Each number is 500 + 50 x the weight over its row's rms, rounded and kept within 0 to 999. Layers, rows and columns count from 0. Numbers have three digits each. The size before them is the row's rms in percent of the matrix's.

# q: layer 4 attention query, 96x96, rms 0.133, rows 34-95, columns 48-95
# k: layer 4 attention key, 96x96, rms 0.136, rows 34-95, columns 48-95
# v: layer 4 attention value, 96x96, rms 0.115, rows 32-95, columns 48-95
# o: layer 4 attention output (transposed), 96x96, rms 0.144, rows 32-95, columns 48-95
# gate: layer 4 MLP gate, 256x96, rms 0.207, rows 0-1, columns 48-95
# up: layer 4 MLP up, 256x96, rms 0.189, rows 0-1, columns 48-95
# down: layer 4 MLP down (transposed), 256x96, rms 0.177, rows 0, columns 48-95
q34 075:474486492528467365503558434488556541559488521441541471455474576544438530486355485572510499487562543521524550423563493495513546501434529567523487
k34 079:531453492460487454471479423424585562490492501556489521427534511542561546490506458531542476461614423423511478419556555464461439581525483559472473
q35 087:609557491520536547446462452429469460459444446554428475585533400498451415521514451433532473459500451462471488589463595471551446470599539491493522
k35 081:460535500439515427447532529540349523415486519530537464524558505411513506425529467445477537525484488596453506502428409491476594552496510500506431
q36 093:564491485460396498433471418456478499468454378513491494508517439463521560480501426558555497461440476470560506425505489512421498467542416467549502
k36 092:501507544482529527424467443469468495492533417619576493503574403398515407537488465504515542579523469529489572514531473492568496491492484491460526
q37 094:422518332474475500577411546479501557487422564451476476541435504541471443486457485576525601532512571498515472508553463530511515568496532492412515
k37 090:527500516542606533465543448594556507594621467451501521599498491486496512500531620421511436512504578487517492558438462500484477586525513485557535
q38 104:575416541413500504414494474548522398531591508455428566470514488494531570500515641538469468535544472530613573462489582490478486515526510539465512
k38 103:553510602424457527561504654443583470397544465466580452558414514571562526596496435474521542498479531540495551468539480435570462561420522468569469
q39 097:507462429483490452490549489507404501433497417574497424480513485563522500443481519539553473581560504459576552485588543567548521508498549496486505
k39 116:459557458450548591495547452510520440470571518456518560501509427532498447560500531457458603524451454514417481527538519538530498454497528554522545
q40 093:553512436544471488599492519503424459519458478546571443495441506493441576617462430541480458584491489469488446514570379504482515607486463483443439
k40 092:628628570498504651524597486537482515447542497481471496473513458527501463460425584431419556534508500533490503469447459537532535445556505460453496
q41 106:526523510531527444441624537500524481476535553459426462511544627512512470563454520631442494475548506575368638508487503485553566469543516556468519
k41 103:480501521499520570563443528493567490536466517560552532549488449500495507514528611476516558441552468556574478485521477617458535578456587444489457
q42 101:472474463467601473472440502595548550514519473501503429563487467478546506609476486558583541556498522521511522511513524442505388433536474472417517
k42 097:509515447449523510536528588527515581477546465403449604515474542506504533478515508424502398520474551475527451627500495464507416554485449550465538
q43 106:494489432441414508556535460497548528465554470582504419582503540409534464403549478549544507465603555456516526491555457520593518508611534518424493
k43 100:511456389539561547489542459552569537478498572532526492499473529447496552563463543528452539533439448523588471518443530568556540449530556460543383
q44 114:478504561500429545512537475460408483538513506535531489519474446386468439567519369425508581501426499465466532438503589497456475507513451463503451
k44 113:527475488555456408392426538463556424517491500585497526509557505480580503415485482543510441486584452518528441523484533548370470535558472535543526
q45 085:425505557509469423420597578555525426483444544592422486458423464451558589533473501413507495530542531467569509472467468529541487518505429370475502
k45 089:425531426470480417530496499434559531537530524487524466516480547493532463386585498505469568556538461494517441419494477528468435456509453504448474
q46 108:481525607531514531519499476430445522470537544556581474566552513567521568513472502578465495560473529561423621459499477519455626489485529435531503
k46 102:478444480519415505542441577471442481502536580486445471519443448549398496493508546512507486405509573479538504486517420565432514500460542470527394
q47 099:522463376471447417483493599568538495675502470435486461465530426538412537494429513556537485515461499520485546473472469542524485520474490471509451
k47 095:531523551576476481498590577477540523472509469527462477485607576541501525480471567486451563432565551453484539546549430537559461514467458577479565
q48 090:546529518505505395531471547652535475443535530436498484463516507577514467475596528434538543469521507472490522540548601461518484447476436585513522
k48 076:478477495516499626457616440494383550522483476528487486479499491484593578469398594583523479537544552569450495523503395525513452552540534499453525
q49 097:511544471487532527531413660467558512391455518414457542520441500534513469451494552436533508452515517469477566533497482473453491458488497494545436
k49 098:502482559509466455503445585543475417448499483472465566534383506531454519520503506486483593482540528424445463532505464486460475498437464436510436
q50 078:453493346446537451473403587454593532498450517430418557560462576541537503426437451539543546596470501536527478451496447518477471568555513461561454
k50 081:543444511503511534426553515523475420452472455479547531531497559531451575540462602486526485479485537468478481585429558443527483533476503498597553
q51 088:548488542497524549404614467596507418457456490643451480474561540543500562498448509607501441447610402484534492479465472439525510525523494514522521
k51 098:584586488448460463496463522360524567512432551575602377491407462477563454533472467505466600544446468592457497467570555470503499475485487491525479
q52 099:578498402471489487514513489479505457529485481606464463511529445512538567519558420459562508549470563482450558528444500482493449525468481520478561
k52 107:547524535479519474445486517536467486585505541582425496454639548509524500484500562443555432446489455451522530472424421499507569525550499472520530
q53 102:558460475498459584546533535517450381462521485505437533490565516504481561531452491532556461421463490547531583645504476518565447482525517469502471
k53 093:470517480461485485489508674473513550517519484433461450469559503486521390550455506496448495494449411522514496465563545444497481452457442448436439
q54 124:530573495503502497587506482454446526541415542463555466550501503518465461532521542412428588538430616465471474530515560420461483423455503481497496
k54 116:538518438485533515427505411594552434512505436515431629494577546512492451479449527524539387460582541415520473563456511488500506488553489537548491
q55 100:464476598495406582572538538446450558518476494591582509499527481498461531483477439503464457493538500463387522460458502510493470513416444560527595
k55 103:497551535549483485557502438538479433573543509398493486568523480547411485405517546415506546539446527375441493467457542477537595553520548489448466
q56 097:531426588479416505457416459525534588541477491473560411518488465468499461579504473355504519461457459487471484461503450495653534451407525433468489
k56 106:512535487489455504519517514512542423551499413449471524604596421493374494456559459487507474445459458543444595511455392417531500482464447498484521
q57 105:538536546470522490442476557599573498479575461447513501490441427577521522520472590490484522455601430487527499494476506541561494481441450444531422
k57 116:495529542465462503498452505532581515538477505460568520488416473524499507435573566568557512370464518465491471506562499376533420426464525501534525
q58 104:504474571477479405553513465528499445531483421474468578540374453491453518475511450554470551522453561461527558556496592485491509460507516487511468
k58 112:449608438534483535345511580466540471421449579550475589456557551420473456555426487441495474484589538494538459488566409566485524499510468529510492
q59 098:434487463563455520585386596457554505499437455385482560513518491481445439502581474504491494398430519539457529504497413518462461529489564498438553
k59 101:462455505487537592427410492539462504562525461533443554548612434547592528444445466503520539564568591478558526423468517470575495564524506515511554
q60 105:446489474548447554492404550528432550450581527579494476472494558465490576448451451513471533528420472555551459610539558517425551527515427371495436
k60 104:450480514459539552510369565500470529518430446466478531423516544525432562491364525490492589551517487491531500489470527465496495444613468534399464
q61 096:547479558533547456615427509547510591442508494542526472508456498486446491545466562499579445417498553433465498514473515609552534545552458495487487
k61 095:483553501538442549399471562443528443506546422580490546438517466469605423553556492563507484534426537545505436584472495470401548398379571494476521
q62 099:429554549563467495382461497470419412617481477532457481426502462426513456437426489477417464495441558493533428539508490566539534489517528525511513
k62 115:487510523603540510504543449414461484468447548461505548378532584560463558476463435487566423478517473492480466445448557547467507440545481559472538
q63 101:528447527472569498553502500500473492461550515540429502522560486482519498513424462540503483507520370624524483475445526502423499542468575453536440
k63 103:579506491568482487594468548555524444512494420474496459507393451528440492609523414520418507503540505469519575611526545548462576564494475472526539
v32 103:525487507493479518511461488429468519596495514499400468478417519390538479496534545532442391598481478554498460491547460544500542489467556465522618
o32 104:429551487535503457509433457494524444474499507496474495486464625561494439465556538558480534458522465484453592451545446480559440481487424554492555
v33 093:459581532421473467522457421554463506519500519474510485548413504490542514468548552514492456526639525507536418486464560435514523515609427553559522
o33 100:493379501441520545480470478489458508411501551496513376531543465555509468490397544528552475497404538531435554544443471486516501537508562546533480
v34 100:512529472494467518601515556479543499439443458470622479536564515535462499534451513481437534484425502539418548513421413463532541512510549567469516
o34 102:426486609495489493451460440466455502583468407387441533525423466438490522454490517532489474501578486401525489430467522483465474547508535472522436
v35 099:520455502491553549554515520510473518433454429502467509520465529589512518508539471563483448464524422449393375470459463397495541565545452450453507
o35 096:448530503473499547502468554522430456460489540441501558462554534524511522412505566549442414555488395569506408570479521526492561502553471488452477
v36 114:544586475453570413462521572506501410539481464550466538543571484492496534488460516478420461497455502562441553520435585539525438467476561559643516
o36 125:553528508448472488511394391521563532335484516515547538473462455487479451469427481538576478463484599476499635494474485472454540410588495462487477
v37 092:497517414408447571482555522447495472426527519492566514445482472553483426472504470426460555469533544570444545440423562408513557509472530596454490
o37 095:453511469513463449468564542404565607466420420545541453430531481457618521501428431580515551557498434483550414463503494515492524488529545529529511
v38 109:522552401540433557569489538464498499579487470442531565541618488492453565490465576524508501510510461469452505500455392533425426517495541450512484
o38 106:547502538434411463479509463431588519465500418447581411494467469439456557604504563501444519497503476459441460411524528550525542421450455429514517
v39 078:566484516584520449458532446601568531354480501452546498569503568390566512429479498477503546514535440486664467516500489570538486490573450531447410
o39 077:487457487518472430635511561619492445543514604559538498560456502580479476485482530539473564501483446547530567427526513477452463541514598581424465
v40 092:486468555518495452492559467527527570415436518581492518547561630421494548579562533491535502425512503468590478567510538470532522484487523540520576
o40 094:535561473546543463545512558513458439461529576529435549528473533491543518488482512576448564376556423499516623471524490440434502452483582513450456
v41 088:461499480515401561490468550485618448578562473488535443585433480579494581492504462469453522432539539512481506472414526520481537574456569545477505
o41 092:558495505492436487408668398474507446481466455464467485490484516524555412478472499467504564480494536508596454436511548488592562481539528530474500
v42 107:430502564505543610545427484447507537502409450488489516491504547484518625515428451578499397504480526416457466496534498514517454508529444416488490
o42 108:527488452533432581574430599547507488476561438412538562445490498602473555426517508581506472467577507462543413528483428501592499486415541535546565
v43 089:472509518430534544474541521523456451473549411431478481510468481456571470527522533588517531534389490533399488481481439432388483498498468470432428
o43 091:448489487503490472482531448523468395503494466432531535458584490551492518494485585556430356589555469560475497547564546581535460482493488499504548
v44 087:569454454592566518490502564451601505463508419553524405497478462473487504538553480538580539475443457519369507570485488563515429511519418604560423
o44 094:433537551566510399533490386626604586523482523437590513529479500503519451543563479466472576513453501518490582430492442422480530441520461507546454
v45 099:559461518431509482485550397532445461520448619485529433480507486497517495465540525496433511505574458495609507514451614528495529485379502437480457
o45 101:513482516475508600459486635553380536556485544568477510493511459552525564578443576591500495528487496505464465395501473553509524539499593521473526
v46 110:442449499482475408501448485541490500499479543450535560423498567513482597499443516470480549474475484581519502501512604512557475451539485405540509
o46 120:538531577470453542536364518476442476553444467452518573514516539537510568552503575459441547496485546457595594438481461558501507525496550499547498
v47 082:442496493505469510519565663469473493492490496437466510481455523535531620482547545518586593410411547432528520524444487489490538453562526451444569
o47 093:477510430466403523512556451495472500403521506441450536543510540441409538563507533448436463487551571512529598475454552501571558489567501557531475
v48 114:529493472514482458462501477519541401496475495505514587479503551463491419495417494379513422558492483549454544455535539533578387553512454485604485
o48 112:493590576510541574595482466448560530474482590474481447561414526557509553471403474520516541523522552513517542568480446488561559492516453533463488
v49 097:530451537541487554511514450463489510533435507568480557532564447540552495609399446517535485530509536446505445502394456632501476593545523479465476
o49 105:493491532514503561575502527588664517483504505429492492488392545460492560446498490548544481548480503565479511497532493529510511496492534476461468
v50 094:376438408517520606554530574481523490510478434564498560411514508557598516533452506432522468601424542559497505436434505518520501502457496522455439
o50 101:340568455567443465496510566449554462444469510540515455419346502493505536487512435557472485534562605455481447470505499523576505606492413479562408
v51 111:478401548498487561527466465443491533567530513548461490414533444518430495520573548498509486598488553480541502507535504486446520416575485392476463
o51 112:509466465484531470464540474423403498463542483530363477545509539559522534571482488472565440517458483525559539519478548501604450524488468507526539
v52 087:469464533499502527493479500489552553504422527499453550434509501504557609506501578527508543492544513503539498583499542552512565522595500463459593
o52 096:520594399480504571547380587533478576478590543487499452522418476461476524492477560471484531448557514461539558437485580465531461481517558434517446
v53 104:591456440520521424512530467507457531458549562489587462450583462462489495428579512459545472581495508530502413554597461510509467423532461479481518
o53 106:511542529548572530533551477427434478537556526470467582521500455521486523580500515548457520494458464480473556480547511551422437537594538557545628
v54 107:442461588476519455440507400582534472467529550519510562429530486464568426432511478455528589522487496494541445490456534527494526527604515489533486
o54 106:525551500520495508444500446600515547408484509651502481531524482449575489476463495425471532453480528579552508543521449443487424562597527475497493
v55 090:530579570560562419528462481474550485427430524504461472603600540440446562536477532542506574371599541468499521393535406539524530447472535447569492
o55 092:502499452524491375467477418584440489402483623486452570445460566431513405460541516512546506404504493403496542512495477473497445477445589525399552
v56 117:489568485483524470529481500506485493573431370512596470429546483585498466391521523516474571588468504523531484525457499567420601520530459548424537
o56 114:513468543519520505353504466491483540469604448456544553475487493479540527432424451510487473497521520570478491496500514486502426461631463486515520
v57 093:471611468526437478556556595582480501488440537416532500424495447521489506507486498458564503564629525493422522473507512553488599423521515587507518
o57 100:494464570491551551535483524481538485452484425470504526581450458407565548500469461374544449523434477478410500518443439484559524491573515454583471
v58 095:562550433432541552555505529486594490456526492594459533523526587591488560529480523513570494532490481510593458459543480485472521569607486605524552
o58 105:451474552450482510491499480448606479430545559461483497404436401562486529565446471477492491462591452512580433521493497534450490539575479476527492
v59 095:515472495456535460446517544530552488546525473528541424413507449543502566520582510492414478445448549522428570480502498437450516578505621598481532
o59 096:471527471440495527396589490532473441564530492660551528464468382438510469477606386487494499552519508533564394488493477443500509499557429535544465
v60 088:460527607544480600529478501480483482525513457489471544562533501548576472482493482472437478548554519457466480505492467410473441539501485583532429
o60 097:500461510468538484400463502506502498517514458588441529491510473511526480485492497438494414491561496532541469565456603569480492571484403559483384
v61 109:568436498534582497479492546518443528528436446542512505522516582521526558528459511594556467519576457522486384523500428550540429591490441480531524
o61 109:483502510522510506548384489664535497521494517414471535503408524586443513520545546518475516491458474530529557506552526613512590447486423464519590
v62 111:496548516402460454478497544543449487449526556528479525441435484557507475547529475539528478539499481522492410525478528506378491563456514527495370
o62 113:445500585524528534491535437486547525472493519553550410484600498532519572494496475499507494504473361488445416450394437524488415497582397446582415
v63 096:599470441474628455596478426556468441364495531468455545572426554530595539515526484544532479459463523469545468474533503451511490623516464533497548
o63 098:431522447522620525488495491479599497534483604554524519502534564543427452506456490597412504475664483525508494619392536540441475504539492546400569
q64 106:520612569549446603450424549515483513422524532595517590484478575464487484492425425470597458538490522485496500526480463560593483521559503546524441
k64 103:412540572429490417487467439502553550560426599605484496431506474487543473488556444519530601441436527558502482496557538521505562502561466469397584
q65 116:578513477584478536460534470528486517558410464447506464488553535531584567570512493435516594512478402573556497581514534528532478525457474548494572
k65 109:539479551356491563533532605403496471420501493467438525505508466488440497469455550491472499485543544495440478560412551435528518495541520527557514
q66 106:567543571601579432490490551527574542554484556530481487530443419497510439545513516486503522441463506514507517490498499457460445508572558462433515
k66 101:529463571414433503520509555448435464476440528431462445556503424484420475516531670454459527519498493508522484436509516485452452592457485415542491
q67 085:464545511474518494416440537439473485535551498493463501429547466524486536433389483470520507522490513548486461581586485501537520612425536523510502
k67 088:472587433480560490508504501564529509443590608541473561526418580509418538506552455425454424452426474516588476596525497507480503528545528537517575
q68 096:471570535606528578534444539480556480578503536578471452521514417487450508393493526501556568422578609525470433556491464536526526554486544493479473
k68 094:457526401496529471482499579500464537511486435584467494536463468513396491442515523420456510465446504512452429503495424482376551534486427516510421
q69 095:480529560468479630531482494473518498556375427488571510568449502446482501486550455557565431448481529443502505400476556506506585508433507498512508
k69 101:444475497457460476454528426445477392519446491434485513553474492467413544484591458586471588471522446447507485564467558486527417545395518522459564
q70 085:547484611504460377485503502593498498531561590440523437536491464457497504556529503474602597430518561456447478519466520437496548491464455570470518
k70 114:428472518438583473402492519539444427531455428479463541442469492477514499511472478421462537444478508426482490574493550544473461562506548504473476
q71 108:530459470457497536519456490436493590510504411492468449466539527546468457476446564541494558542625519497580528474486589466506480593519524449453535
k71 105:575548457438567560599556548492517413471428477541511478536445480514457515462549476472592543525467601463453434625586538606435528548541469533487444
q72 104:550493438440541514527498415463485483505582544516504525513589483517583476594370430508467609561475601435486475457484544559499536467550547583436565
k72 105:485387455564470500450450488480527454456494537523528507473451504488546547354462459491471543540528470561560520415547474508465499433562553536641492
q73 105:563465573479423500497371498469512462528616444472384490471461518465556514505487446450488540483453492531439451611582572453528496509455570425401502
k73 097:550424506546430493472500416489523521463543476525544457490454431528437548503544444581490394454501448474516482564468539396519536521407534426578588
q74 104:434516578346443525470506419454525525585578420564430497523505419474468572559515539544505397503439541508538492479467474439413439488563515510474394
k74 108:552462474643490459484517463468475406602581483564539460564435533494471417451448508534503515504426461524494487603479497510479569448505534520515428
q75 097:512605515530518483435503499537410559497577453556509565536442451533474518465506529543513522620448433542541478531511467488570475508493522516376516
k75 103:466557445466509518588446510506469458508458498523400571479504542454472443491389556580413503459515490479427544492561483551579479467530558505481479
q76 110:559546513527559495471457490383534506507554541389471449480485492532438398599528468619572511499507529496511529610538490515510625483490525467436500
k76 113:500423461443463439523504441515490478523445556528509413520422505555517543537534470456448588469554495503377505478702528581501509607524474553487508
q77 097:528450481522450538461571514493576497515547535580530441515567464503493465505471664492449558411523484529493506551510506437517537497545472402453522
k77 097:486484569464531565495413458505529520414473516539443421498462436492431523549534558432500516408587514462597556486520467468457480511477466458578431
q78 092:567472511535534464544513541540539534499517498382525513506475432579517546432497569409510478558470490493452513491464549482569523439479544443520577
k78 099:598488527500520481504447533477493545466398461452440462511520486466467468612480527474521454581537492383479426451480440548576501495499566587534534
q79 095:517503533365465502591510399449559507493548530534532494404328518545490544504504582502468513523461541397484503490472502476473465396497524454525454
k79 097:453479548452408501426522460495522461555563489489555570600437547525559429513451494518521460462549586505510465526506454518490486626407530551526480
q80 112:600471449534506530478597549506489511434598436408566530606520548522389525571498563470506474538428531442497581508451487391504498514485482515553514
k80 098:499486452512431569553447483629469513593512498479505545497419514585514454537448479468524508487447499504455545552573541486591501430562529524500506
q81 091:510488468526517526454480534591417503402598484506482496496507592530495502473489486520474459513424548494467536483558514465519616567393482461552488
k81 094:567577467564484575458518485483579474537440490491516527431494550531529519529458380439594532538507509514423557563534536457593624454534402496465605
q82 107:424556429552529645528397424516500513500422550549461537498463445469533464430486420488514467487546477500454443551485501608486553500473460455475485
k82 092:464524502432530465479533537501535495441504516556448548578501522528504456587526422364532543455437558529574500529597485578490491611477552493477540
q83 096:560470626443498556441483484479438510465577513599553619433408495505424499489506504549479436528527478411528441423530464521495491476464514526466449
k83 094:388552537466442539446400422491530496633545524442529578515513563563515463508555449513468438467502403526459515481551580451545589581495486479560479
q84 095:564498505424398445529641520541534549513430510467531500519567595504458560580483532497554507467509519542486533496480525512593524497415549453540490
k84 091:549593427500482552528459522471533431443481496430497484549625513456493437453548482557501542460561538465442546510342470498500466536478516560483482
q85 114:489520529495428369428542467578526462585434496495524510477503481534459407496536482463547490471594539578409489550520609562558442524464478555501509
k85 109:508522518525540419542516576525489569422527553489462452547411476425463500443524470544519490547630506468529541428465468447510469492508528556479486
q86 120:516548572539481552547516517510544557523464594481478510516499564562571531519483490496496518478456524468377495506493409463476501608496466458536474
k86 081:445448421498465478481551499508544526461451468470447472503471444480459499527472553543498585612413591508505480524571485583437545603485448582500476
q87 113:470530532555447503536616533519460510482443455529554485430523574456529488497524435516422483662426473453518495514490535548564528416497490443515435
k87 101:372476502435507495452570476445508536450534457465451544486524486453484436482541541525494500620571447537502429458467581497507452474480619467567508
q88 097:496591515502511492547518557493516495551514556468483436450479437534453510570528538488441573515529454559473508507494536426503431444472556547527458
k88 098:464484434489453481503510492596471458575545465448555498618509425503406513509517532508468376519580487524387485483584500505464426509486543535445494
q89 092:564467488448490518441531454550473460541581478491456505466488489577507428404431481552539537419526435525425512556464467509618490482482507454501429
k89 098:526489613504430461552419527528572468432521441459497561519568471561581550558473444530494537504480456464510465513484483503473437526385594489475508
q90 099:523533428505585472376504502511552557482444544538572395534476496485523412536453555522456539574514456547521445495575553461570481529418538536458519
k90 101:490444485553487580493472417582504609491407468434542507576510471580493516405485557598491469561491553472525541460476499509451582510512466452443519
q91 097:411519585517462406468466505428539409530505578509500458466541493477544477478563503549514532520567466525573473592483410604526525440586545511546423
k91 098:387421495443517469626506518418463506535483489484584502396614506487558559509521494479428421451479546487436531580380530385436466422524478550438451
q92 103:518571489465457421478513528478503489450659528530476390509477542499478491451447392425464505542481454489471556472518467538458531570501524495483472
k92 096:513502451491543538489513481521466430522474538574561602448602509651506509564415476552562426534473441532508472400534440544516452509545476435386432
q93 098:483506483516521463453451564492545463596487489454524439458541493531557466601533463526565503506548390451476495508385449479404528557460569446408504
k93 100:460434544451509528476433546514505444457533498464487536449482514516455525571490534455573491448510519450469490538476473447559540520611484535403468
q94 104:456410444416561443568528429388517473477464474454528493563442466499478418441486421481530529510402505544644527454446533415517526494467462508525521
k94 093:604467458518526494513547420552500444495533517536622517530484553504485530461400539483499478527504508483480566498453457498563389502461513573510446
q95 096:449547569460484575455441611512490447543534515487556486533449514479429512508491625571429484453492520498451481429521507520462519445606599478547487
k95 093:422578438525543469418459486469581572561459455441470492592547494501437503499532558461502466547528513536486503529499527500463527490472511497347404
v64 103:500475479490466445519459532533543537464441516524545417535517497480456514399490621482525443474434570493543523506463424408452522525453601476526457
o64 100:532493534459533582504415441545473487493478522584422503478525557569432513499524449426474558524595503570464449533465474500518556557474498405468574
v65 105:593475491488384507488447444579540578597443490502487440508465397481508562533516477537502373531616499452364516526465497563607522502489498479519462
o65 111:437467534462481441454456538500553511441411573520508522494582406437525458482614522488565448442499614426523380513419514571364469548438439561483527
v66 094:417446484487428457430488490539482474506580520469557427483465492433506456447525587447452504443448466462501464435499446504526492432506580475499508
o66 105:486574416553484575559485546457480460536462520588518496537551588525467543492489427473531495556588495478472527516501475455521550445495563466563503
v67 095:475602551535576572462544419591495550440528516531528560524490544491442468473451496442481518494524513559504458548469479524489524517614512489547501
o67 105:483509565503525525468580502394539493485476535520471519505338456473459543512456561463504490406477549533450496459502482554600490539374548528503465
v68 088:520438556494433491522556499493493459555484521540496475446507473535550476499475477400502459395460506385471471494578514480500401520328414521540488
o68 090:441443474444559476426579474540521518438492493449520524560439509480515518476593465560463527552525515445440523556514468485473558485563537461540592
v69 093:561581485433485464488433563557480500462496456530417466522440504528480518584482465494486510533446455464406488640502526468495529499505502488591545
o69 102:486423485548455411497480556530511498545601536515529517570497540444569539512538501538491583459506448515483523529531522603425508574538427587486423
v70 090:457444560558530524513540485485486481433496500489464630562536462522471442490467535464533586460532481589521512465514516437511545564439457531504492
o70 099:452429585440562464503467507386528490489502435554476505601587484579508529527450485493481445528390436514521528523487489495513414391538505503555510
v71 086:482583499459517525496513345505527590505543505520504565581497566485497369493532540510352515540499461520516587444463527526454517516527542475411554
o71 096:623522439473467482456521502384463515527473473585552609462577544540428565525450500510517486537533461495523524507457461522498499494491456542472471
v72 081:467482518541446586508450367498609430512527523511565482521440461473510476492512429487510538570553427505421523489469607520510480506434508501481518
o72 089:533573483486499459553503607475407481402476518468541479448527512569465506520558483427509484510493584434397550535486549478426432484501462521473481
v73 096:453517421446466500475523500568597518600482502504533566506457478403534463578452582485587449549510521477516500474460499554478458541611484510553524
o73 099:452563411479511416471566519484562497465407488575493502539426480486503464436525512441494461388480523490525351616534478532538474491435434520472565
v74 093:522544400516534465487499419502533524549546526521461543527505537531432463449520524584583479569451488508527439488509511458516597576418562472463449
o74 095:574414526524486453590552459482573497521423503490518497442549534566606524537518549480426546469431624513475532478518573406457481514559416482462495
v75 089:523498520445518454485458520497399463479498503512503554581493516493474421518527538493502683502575557496545525468385569471540418532405531550464533
o75 097:546557495539525415478492534539483445577501465512466569544496507530585491505488546436452419499478490575582536450559361508442508473563433421526538
v76 089:549498547425518554497528465414445507394507488576475492497402478444569540484502455515504564515585453397542497509507500476506463463461554467486541
o76 089:560578507538476497524458480508447463493407405457506558502537490528447453570562435526620468465452407549473471521549481491470535545628475449497481
v77 090:565450575469402536410505548413467504482530488495494507563434597407583384481423507478469496466546483469456562452558501475501461544526501514568442
o77 094:499441443461488489451568424558524486452556460439492616437515560461510392491481410448612532546460465554521513501520544536555477479489441538475558
v78 092:524422409565459526490464589532522517461494511474436475478543482571475489478597493545511494342498453492481527490516508466459494533448458458426558
o78 096:457491541568498485487357528440429555480615506568577578556512450444565456502462526557409547483547562535443419471477569534472575476536459504511536
v79 110:493444587419462462477471480469497628542541484520502534492454588515453484453471486490533542408558497567469572460523465441480504559487559482406515
o79 124:527510506520495512494530492421521471606489426560562449535490574469505469527446450489487606580505483500429476504509518520511563498446454508574530
v80 092:541548515491551492515485546461418539434492617456462537443474496468459559546516538486565522570449549538589518524510473489548546462546456502456476
o80 095:461494571537499586493547556527528524525622529554507383553509548469544435476504499494438462501544424587486463523459467496491519484384471529447511
v81 090:420565450444509439537534517497525559477504524456510408426453473503519568472566588473381567510464542540497537511550587527467453496473544540482571
o81 104:517536411467441496429600581561383444580553537540480589487442510599499429616446535511523492563517579512475520503449473499469527463535596434473515
v82 093:512605489440444502501530547470594461522473480422537341568475507492518483513609468421338492465558530510502508476477581521511524411531432547515526
o82 090:603428442448490464486492511532459457471597502486514546494490414533503519445460555481578512514630539491527483556474433472456449503396679539438569
v83 097:510472573480447534453450459499466484509466484505551403436514522466539485436530472539463572516477515489539518630386405493502484613501456399395474
o83 099:481555459477520445520419569487483450439525506492419520493484591480558525534424392538450482391506524498564501514477581474534493563545495615495501
v84 099:582461497479430497541438482555538495499490435433460607462440464436491512518547525508470493501518528515445529408484410562500452447482530542525536
o84 109:437507443469482527393513492551555539501392490564582489483624503446526536447547442461480488375532544557530498566464443462437539418452453505574469
v85 097:430469519484486472464564540418509519531482448517489456524587536478438606523552584519475558540585538449498581533425555498538494547535488477518529
o85 099:549442447525502532550467424464465496489520472399468508471450620423531406466456495548503426445473522512551424484522465558433451527486539581480547
v86 090:496533496467474522494471495395539419513439542523491498487535560498464646437487478514490557508462524506474487547494562552510457541453451495507526
o86 098:537472560514573364483560529637511404513550408453479504478547506467448508537549463495482439462546458547473499473381515403479464473520585431465535
v87 086:478451553513488390481448517477500511468517412551448493546561456440492541520444502460536469558536589568489521440587497529510518499481510468504499
o87 096:471467492390542510512520406483539490580553460438500540405581502472506496554431541516489475490488462545543403601503540463498473481532418449509520
v88 089:498531542516478531417532456451586421407575474453544503540524538498501568513546439436489512444503422557454536573513479573527487386576557448545463
o88 097:460526545484454523570485491467449539537544521398507521504445482448494560425430499613600484415575458465473513571542507480468486575471586575479489
v89 094:508534519599457492502574537571531409498441435510502545514561495570483548473342383479464493515548507541565506491491416499473531572444460398485449
o89 098:505428421466596472488455424574580504407509497424556445471389509516559490484460545508519445520507423496481515497589618529568431517491496457522461
v90 087:527447425481575639456471463649550466384475515457429565481489464481434504494516436469527522495491497498437558539560499503572480451482503476461420
o90 094:433511560490488499477464552443419509470473632457529455423538563547509504494407485426500474436492487608507523446478459486417473517514543442529538
v91 117:479516515560488524429570545521471591421511559495459570444531584472503564547460562430611478478477495580540572471472474463553411510509441488538459
o91 110:430526526508490547518548473389427497435534529497485480589437478493549516386487512542501522550564379506487535516489457547567406557544534435530512
v92 096:488549538505536441489448485391413408616443468561565519425405502355506467504440511532505440537557532454503503498506500469464486531557589433516484
o92 104:476530538548539534546496489470493356492460396494517619545548553498436548493484507451446512624469555474608432533484540475509519485482515506462484
v93 091:521502493533563535482495594498470501496507501518493572474475535509509510536389604621444591456551552469541546391537394468465468495464565517474511
o93 098:523455482480497508377545364507482438488535453522502592475552467464465409461493473480512475511497490549545525431452529547581491500564408427488503
v94 097:434606499444504568460511521518549473506409402469493477453539519576494496489433432575486437517558458465504504479379457420479412481476539443454484
o94 109:492521450439544479499530445459551409420374469596578444487387440494498433480507523496561570479505491497536444469531502466480474527495522506546547
v95 098:545424545438557494578499519518492552571369525554468454498527415523556501551504477479596506499527502485571451488494511593533518474552481508503441
o95 103:571556530461528473497469517397490461518478503479535412466564489564517346474557512546555536549405442428515476534496510490483545479403436484445481
gate0 090:530499547527509541431534500466576479359467626473498529503520467536541566436465532501514564458515568546498425566513504454559479482544563520491550
up0 091:403466498446527563494542525479487495528391459496549417426484518529456588531547452495562524486535490526472532508505479517444456541511452502479450
down0 094:473474462525460422564479540423528476468513577603393562562578506473504521377463432482550487511470509520561428579485542530558563463536483405484542
gate1 107:547530589452445518553471391380428535478513470444516556502425466423483514476505510513491526527458490480576550506522481504510530495558452494612535
up1 101:535509465425464447538529480526507389575565497428586525541543484488390587497506417439465442444505443493547393526463555504479421495419476521464574